python train.py --init_std_o=0.0 --max_grad_norm=1.0 --decay_shape="linear"
Each number is 200 + 20 x the weight over its row's rms, rounded and kept within 0 to 999. Layers, rows and columns count from 0. The size before them is the row's rms in percent of the matrix's.

# down: layer 7 MLP down (transposed), 2560x640, rms 0.0197, rows 2081-2093, columns 384-511
# up: layer 7 MLP up, 2560x640, rms 0.0286, rows 2082-2093, columns 384-511
down2081,095,204,204,170,226,188,217,199,220,182,213,174,189,205,201,212,191,196,222,216,208,175,151,188,173,212,257,195,198,213,203,240,199,173,247,211,194,156,197,209,205,176,211,200,186,186,193,171,198,199,229,211,194,213,237,207,207,187,212,197,216,194,186,228,223,195,196,199,184,194,201,193,200,188,175,200,190,231,206,196,215,203,207,178,180,196,198,219,204,204,197,173,225,190,217,191,228,205,213,198,187,217,229,203,194,230,185,197,190,211,206,193,194,197,241,191,247,193,211,191,220,205,182,211,198,200,237,173,204
up2082,102,190,208,183,187,222,207,218,237,203,197,235,205,181,205,196,212,215,206,228,206,189,237,221,196,274,187,219,187,236,199,217,146,198,205,232,190,188,160,184,207,155,226,180,213,188,188,182,214,221,199,204,172,176,240,179,208,172,189,180,216,191,234,174,181,203,207,199,246,181,217,207,197,230,190,191,179,207,176,185,194,228,201,227,188,189,162,201,239,195,215,190,226,213,204,225,177,198,225,198,186,215,183,189,217,220,213,196,224,211,184,209,216,161,179,213,207,206,184,198,210,215,171,214,200,245,208,194,218
down2082,096,197,217,164,141,183,217,198,178,214,185,164,213,217,185,174,193,206,214,185,228,240,205,205,202,135,222,155,179,173,223,155,208,212,218,182,210,196,179,209,182,190,184,199,205,203,243,211,220,220,204,180,223,205,188,203,177,219,219,201,195,185,172,205,214,226,208,171,160,227,191,217,218,164,189,188,201,236,204,190,192,186,195,173,192,187,219,185,207,181,218,225,194,176,177,156,241,204,205,186,179,204,181,199,223,179,184,192,219,162,193,224,167,209,210,200,182,183,184,189,210,200,200,194,182,157,196,204,176
up2083,100,236,208,198,198,185,177,175,186,190,201,192,236,193,221,226,225,198,220,160,190,202,188,211,180,165,191,213,206,199,209,213,206,185,189,202,209,200,213,193,223,198,183,191,195,208,187,222,154,216,226,226,194,180,201,221,198,200,235,178,200,177,210,217,205,218,217,175,220,212,179,217,202,226,192,177,217,239,211,187,162,189,173,200,189,211,184,200,202,210,179,164,165,162,210,211,205,240,202,217,186,195,206,232,172,218,215,188,216,197,182,166,207,159,200,222,182,231,210,165,162,163,181,199,194,211,208,206,208
down2083,088,199,199,193,195,250,184,170,205,199,181,234,169,199,239,176,148,198,196,196,198,168,244,196,196,235,243,194,194,216,220,197,186,198,200,205,243,215,170,205,187,181,211,187,215,178,236,175,209,221,187,199,197,182,200,181,189,166,233,196,170,159,157,215,182,210,216,206,207,223,237,244,179,197,203,236,228,228,195,170,216,218,196,196,208,190,175,189,202,203,197,200,201,210,198,171,193,159,200,172,175,168,204,169,220,186,235,207,222,248,228,205,201,211,189,149,202,165,189,219,207,208,217,192,207,172,193,194,192
up2084,099,206,217,205,220,170,197,227,197,195,205,223,187,221,210,187,182,219,193,159,230,199,209,201,183,201,187,225,228,181,242,200,223,220,202,214,224,214,222,185,203,212,201,216,145,185,187,175,192,227,184,204,201,232,187,228,193,214,214,189,190,209,240,214,214,213,192,205,199,210,200,208,212,199,225,175,215,212,189,210,222,211,211,192,209,165,173,236,166,211,182,197,208,194,204,200,181,163,219,164,178,206,180,179,203,179,227,180,245,203,199,207,203,190,234,186,199,190,200,191,214,208,192,207,199,214,154,200,208
down2084,097,194,201,190,168,194,217,204,195,183,195,185,191,211,208,197,215,173,228,227,192,184,161,207,188,264,191,172,150,199,181,173,214,193,235,217,215,166,166,225,207,197,192,192,216,218,217,175,193,218,209,188,192,224,192,177,187,211,221,201,192,184,185,186,179,177,200,210,231,154,216,212,180,158,162,238,216,201,211,216,222,202,188,223,184,187,182,228,240,171,229,216,176,187,230,209,188,236,149,207,194,186,206,198,177,247,218,223,176,196,188,177,216,180,196,199,236,213,244,186,205,185,211,149,182,166,211,199,194
up2085,101,189,193,203,218,234,199,185,204,235,213,202,185,189,202,184,194,186,194,182,224,222,234,204,204,200,209,211,210,205,177,170,188,209,159,214,224,218,201,180,189,203,165,201,175,195,190,186,205,216,183,189,219,207,202,183,199,170,210,221,177,183,181,201,207,199,243,196,245,182,234,210,175,224,249,224,221,188,208,203,225,235,154,209,216,195,214,186,201,213,197,187,230,210,233,207,163,226,231,167,227,192,206,182,198,215,194,178,202,229,253,197,194,175,194,200,208,250,213,181,199,223,207,232,231,189,175,212,232
down2085,103,211,181,164,195,208,206,217,212,184,222,200,218,246,200,228,199,230,224,169,197,166,209,201,198,166,240,201,198,221,211,197,229,226,230,206,207,191,197,207,175,205,201,236,200,230,199,218,176,216,191,209,200,219,183,209,203,226,213,202,167,244,219,222,213,200,169,198,210,170,173,159,221,186,161,200,187,199,214,208,170,202,222,138,176,179,156,170,219,194,205,203,189,199,188,226,184,194,205,215,213,220,234,211,209,199,200,225,215,176,164,204,172,227,220,198,158,192,190,228,188,193,191,178,200,193,197,212,188
up2086,101,203,197,233,203,226,172,205,201,194,222,191,193,199,205,218,201,183,190,172,229,212,221,199,207,211,177,167,231,177,160,190,203,175,192,250,208,207,177,202,178,194,238,179,185,219,206,180,215,240,190,212,216,221,198,202,201,181,194,203,177,193,214,181,186,198,214,162,172,238,217,206,176,177,200,169,170,225,195,195,221,197,174,231,197,204,209,198,208,199,194,174,203,193,189,190,178,182,211,190,181,214,221,170,165,189,166,193,192,223,194,225,197,221,226,224,193,203,180,195,239,177,224,185,189,194,179,211,210
down2086,091,246,191,211,218,193,227,204,170,203,192,207,209,189,200,179,172,184,177,203,200,214,198,208,209,226,186,186,159,195,256,185,198,203,222,184,185,214,187,186,200,171,174,193,185,202,203,224,191,189,206,199,196,204,213,217,184,178,198,195,214,215,200,185,177,226,206,199,194,164,208,224,195,228,183,261,203,168,201,197,208,236,226,182,198,194,200,183,201,226,193,277,202,252,192,186,194,228,202,187,223,222,174,197,192,225,242,172,207,213,211,228,208,191,208,168,187,184,222,208,207,193,192,271,181,183,208,208,197
up2087,100,191,212,190,188,199,171,146,219,232,223,217,225,236,199,165,208,164,224,208,183,195,203,185,211,191,202,170,168,175,211,214,220,168,191,215,227,200,171,200,178,189,171,187,189,218,192,203,181,199,195,168,188,202,206,200,185,198,214,212,208,201,169,204,211,207,216,242,210,170,164,188,213,200,217,182,208,205,205,230,207,233,180,200,182,183,192,241,187,198,228,201,200,216,190,184,195,161,229,160,198,189,221,214,217,192,225,224,204,184,235,174,200,192,208,181,228,230,179,186,213,165,175,195,198,181,179,187,226
down2087,103,228,181,185,192,173,203,229,190,166,196,200,180,212,192,202,230,238,226,206,203,200,233,200,193,212,217,197,209,198,210,189,192,214,219,214,207,199,225,217,219,190,255,205,214,189,228,177,178,206,221,212,188,202,194,196,190,229,214,194,191,173,176,163,217,223,173,203,196,203,175,193,207,197,204,184,216,228,182,176,202,190,192,192,184,225,219,183,205,220,201,157,199,190,196,221,203,209,203,224,217,178,180,220,204,200,192,175,203,188,212,196,221,203,199,225,185,203,210,213,207,257,206,203,199,184,266,199,182
up2088,107,238,207,181,222,195,171,206,186,212,192,207,214,207,184,192,185,188,206,181,178,227,185,181,201,207,203,156,227,191,199,175,146,209,188,214,205,175,202,189,216,216,181,205,233,164,177,216,212,194,211,167,174,210,201,195,208,214,204,207,181,210,203,234,214,193,203,214,201,187,179,218,187,183,210,185,199,177,246,232,192,177,192,207,158,206,178,243,191,235,168,212,155,251,224,186,199,189,204,191,190,222,167,215,222,191,192,204,208,215,183,186,229,180,254,218,190,194,210,209,179,201,172,171,191,203,210,242,182
down2088,114,207,221,209,198,187,199,199,188,193,172,221,206,163,217,253,219,172,218,163,202,180,212,189,176,207,206,213,189,184,238,164,220,165,192,232,209,192,207,194,190,188,202,222,165,212,183,168,223,204,208,198,186,175,203,154,202,168,189,192,186,200,217,219,210,218,231,195,168,190,220,198,220,199,209,191,178,167,179,181,209,213,176,187,231,184,211,191,195,192,189,209,221,187,178,214,207,226,178,220,226,231,168,185,219,203,197,188,192,170,224,188,187,199,183,204,189,208,206,230,233,217,210,242,208,210,187,203,227
up2089,091,212,227,220,200,198,149,228,243,196,186,182,244,199,219,224,229,179,211,190,217,234,160,203,190,172,191,167,213,239,205,192,227,202,188,206,219,183,202,157,192,193,183,181,220,198,212,205,161,173,178,226,184,232,211,172,180,215,220,211,190,210,232,191,180,232,166,212,199,223,202,183,207,216,196,207,220,156,225,200,187,189,226,183,228,217,211,196,196,216,206,225,198,231,199,244,204,209,234,211,218,213,226,189,217,179,210,219,175,222,205,213,232,180,172,204,152,219,221,188,182,172,177,228,235,190,202,195,229
down2089,094,211,176,204,197,218,217,208,158,179,201,203,205,200,169,181,184,213,191,171,188,192,212,187,193,211,203,228,199,196,199,183,189,179,204,244,236,227,210,193,175,196,227,203,191,213,192,209,249,212,200,174,209,172,215,181,193,165,184,176,234,189,255,198,210,193,235,177,193,195,223,191,168,175,158,207,185,197,177,209,203,177,235,213,214,193,233,220,200,203,190,200,232,180,180,172,197,172,120,216,199,215,193,182,189,200,168,195,196,160,214,195,185,193,235,178,208,213,166,216,219,239,233,202,179,228,201,182,179
up2090,108,195,201,178,200,194,188,200,145,234,177,187,252,182,229,200,232,228,165,167,244,180,206,201,196,194,221,206,191,162,223,222,211,172,220,158,190,217,217,217,227,219,190,231,192,197,210,202,178,174,188,179,199,180,216,227,207,217,213,230,202,191,218,222,241,192,236,205,221,216,170,237,205,235,245,171,219,221,193,185,188,225,216,196,162,192,204,240,185,196,226,181,200,179,204,231,228,247,222,181,198,209,181,190,217,201,206,215,212,209,222,198,219,171,209,203,178,190,187,215,211,196,192,206,205,200,209,212,182
down2090,096,200,232,190,209,200,191,201,219,201,213,232,189,227,289,189,196,196,211,207,209,204,209,205,171,211,307,211,183,213,208,201,177,215,314,208,223,208,189,211,199,201,197,204,198,212,181,189,209,208,203,206,212,203,178,205,203,212,198,186,200,188,189,200,181,199,191,177,188,191,211,183,203,177,189,188,177,212,212,185,207,186,183,195,216,214,200,200,185,218,207,197,192,220,194,216,185,203,192,202,205,208,200,209,227,199,206,202,201,200,187,184,189,177,207,204,182,219,158,166,187,205,220,201,215,220,225,195,190
up2091,103,237,198,177,165,216,165,192,177,200,155,179,239,206,186,211,220,197,222,235,195,206,210,215,210,173,220,170,191,208,159,206,207,181,201,180,151,215,203,205,194,208,200,205,189,176,173,199,195,205,202,186,188,200,199,216,184,190,205,198,223,157,220,197,215,193,191,193,186,198,197,207,206,210,182,220,200,217,216,185,197,200,195,208,230,217,183,200,211,222,185,220,195,203,198,231,188,186,189,187,226,223,220,194,193,177,201,208,204,226,246,216,197,173,217,220,206,196,219,187,254,216,163,207,190,188,229,180,214
down2091,113,173,183,180,182,190,207,232,193,176,203,209,199,181,251,215,192,233,209,209,181,185,210,240,174,198,213,205,202,205,211,211,175,181,220,201,204,204,168,242,218,228,225,200,169,218,219,205,182,144,198,205,208,236,210,185,216,209,245,191,194,200,181,163,197,185,152,184,219,190,230,210,177,213,205,232,189,200,150,196,181,197,195,188,212,214,244,183,247,185,208,197,200,178,169,211,198,236,182,215,206,198,196,220,207,171,197,213,193,213,189,202,216,197,196,199,210,175,228,195,218,201,233,206,162,243,212,214,195
up2092,092,197,177,205,167,213,218,212,173,196,173,205,200,206,196,167,232,215,192,205,179,230,161,215,200,199,186,147,223,174,201,234,165,230,203,170,238,166,201,198,173,198,217,226,208,179,172,195,185,189,217,210,222,229,189,235,207,231,179,248,188,225,215,215,209,229,202,172,207,194,166,198,211,177,186,160,188,215,191,178,190,232,228,178,197,207,203,241,157,233,178,187,176,242,236,196,212,197,231,196,181,193,206,199,181,201,233,190,227,194,201,207,208,202,234,205,175,199,174,214,215,190,212,224,199,183,219,194,184
down2092,093,229,225,164,229,208,192,212,193,238,204,179,183,184,197,217,169,228,160,150,178,203,200,177,204,210,202,181,188,225,209,216,200,237,196,210,171,202,217,206,224,188,182,184,177,205,238,190,200,201,198,201,192,202,174,204,211,178,225,220,154,209,228,211,179,221,193,226,201,154,225,185,212,172,199,189,202,218,218,167,210,180,177,157,175,168,198,162,225,219,215,198,210,155,192,189,217,206,187,242,192,191,237,217,164,187,170,218,181,188,198,204,197,212,187,206,164,181,198,186,217,213,208,192,165,229,208,174,196
up2093,110,205,219,240,206,202,215,200,177,212,218,199,231,206,211,220,213,154,194,226,212,242,198,206,201,154,172,204,194,198,225,182,193,191,184,194,195,210,151,179,187,157,201,184,206,191,211,199,192,188,211,217,195,227,184,207,186,205,202,186,191,229,208,211,185,213,185,200,213,190,208,220,210,222,187,197,208,194,238,199,218,204,196,175,172,215,165,199,169,195,176,211,221,217,188,213,210,232,205,177,225,212,199,213,187,173,185,247,194,195,221,183,213,184,198,181,183,214,212,200,205,185,170,199,201,191,196,164,202
down2093,111,215,205,176,182,249,141,218,156,204,171,211,242,220,206,188,216,179,165,160,188,170,189,167,199,184,233,195,150,199,230,201,189,186,233,200,173,217,196,185,194,200,228,214,183,216,195,169,202,242,222,189,222,152,189,217,183,188,212,209,208,159,222,223,168,188,213,181,176,213,203,178,169,206,186,189,196,225,177,223,204,222,197,220,185,195,199,212,231,187,205,195,183,180,207,193,187,156,183,191,176,184,199,199,200,211,212,188,234,183,199,233,193,204,203,188,225,207,175,225,231,173,211,217,206,200,189,212,184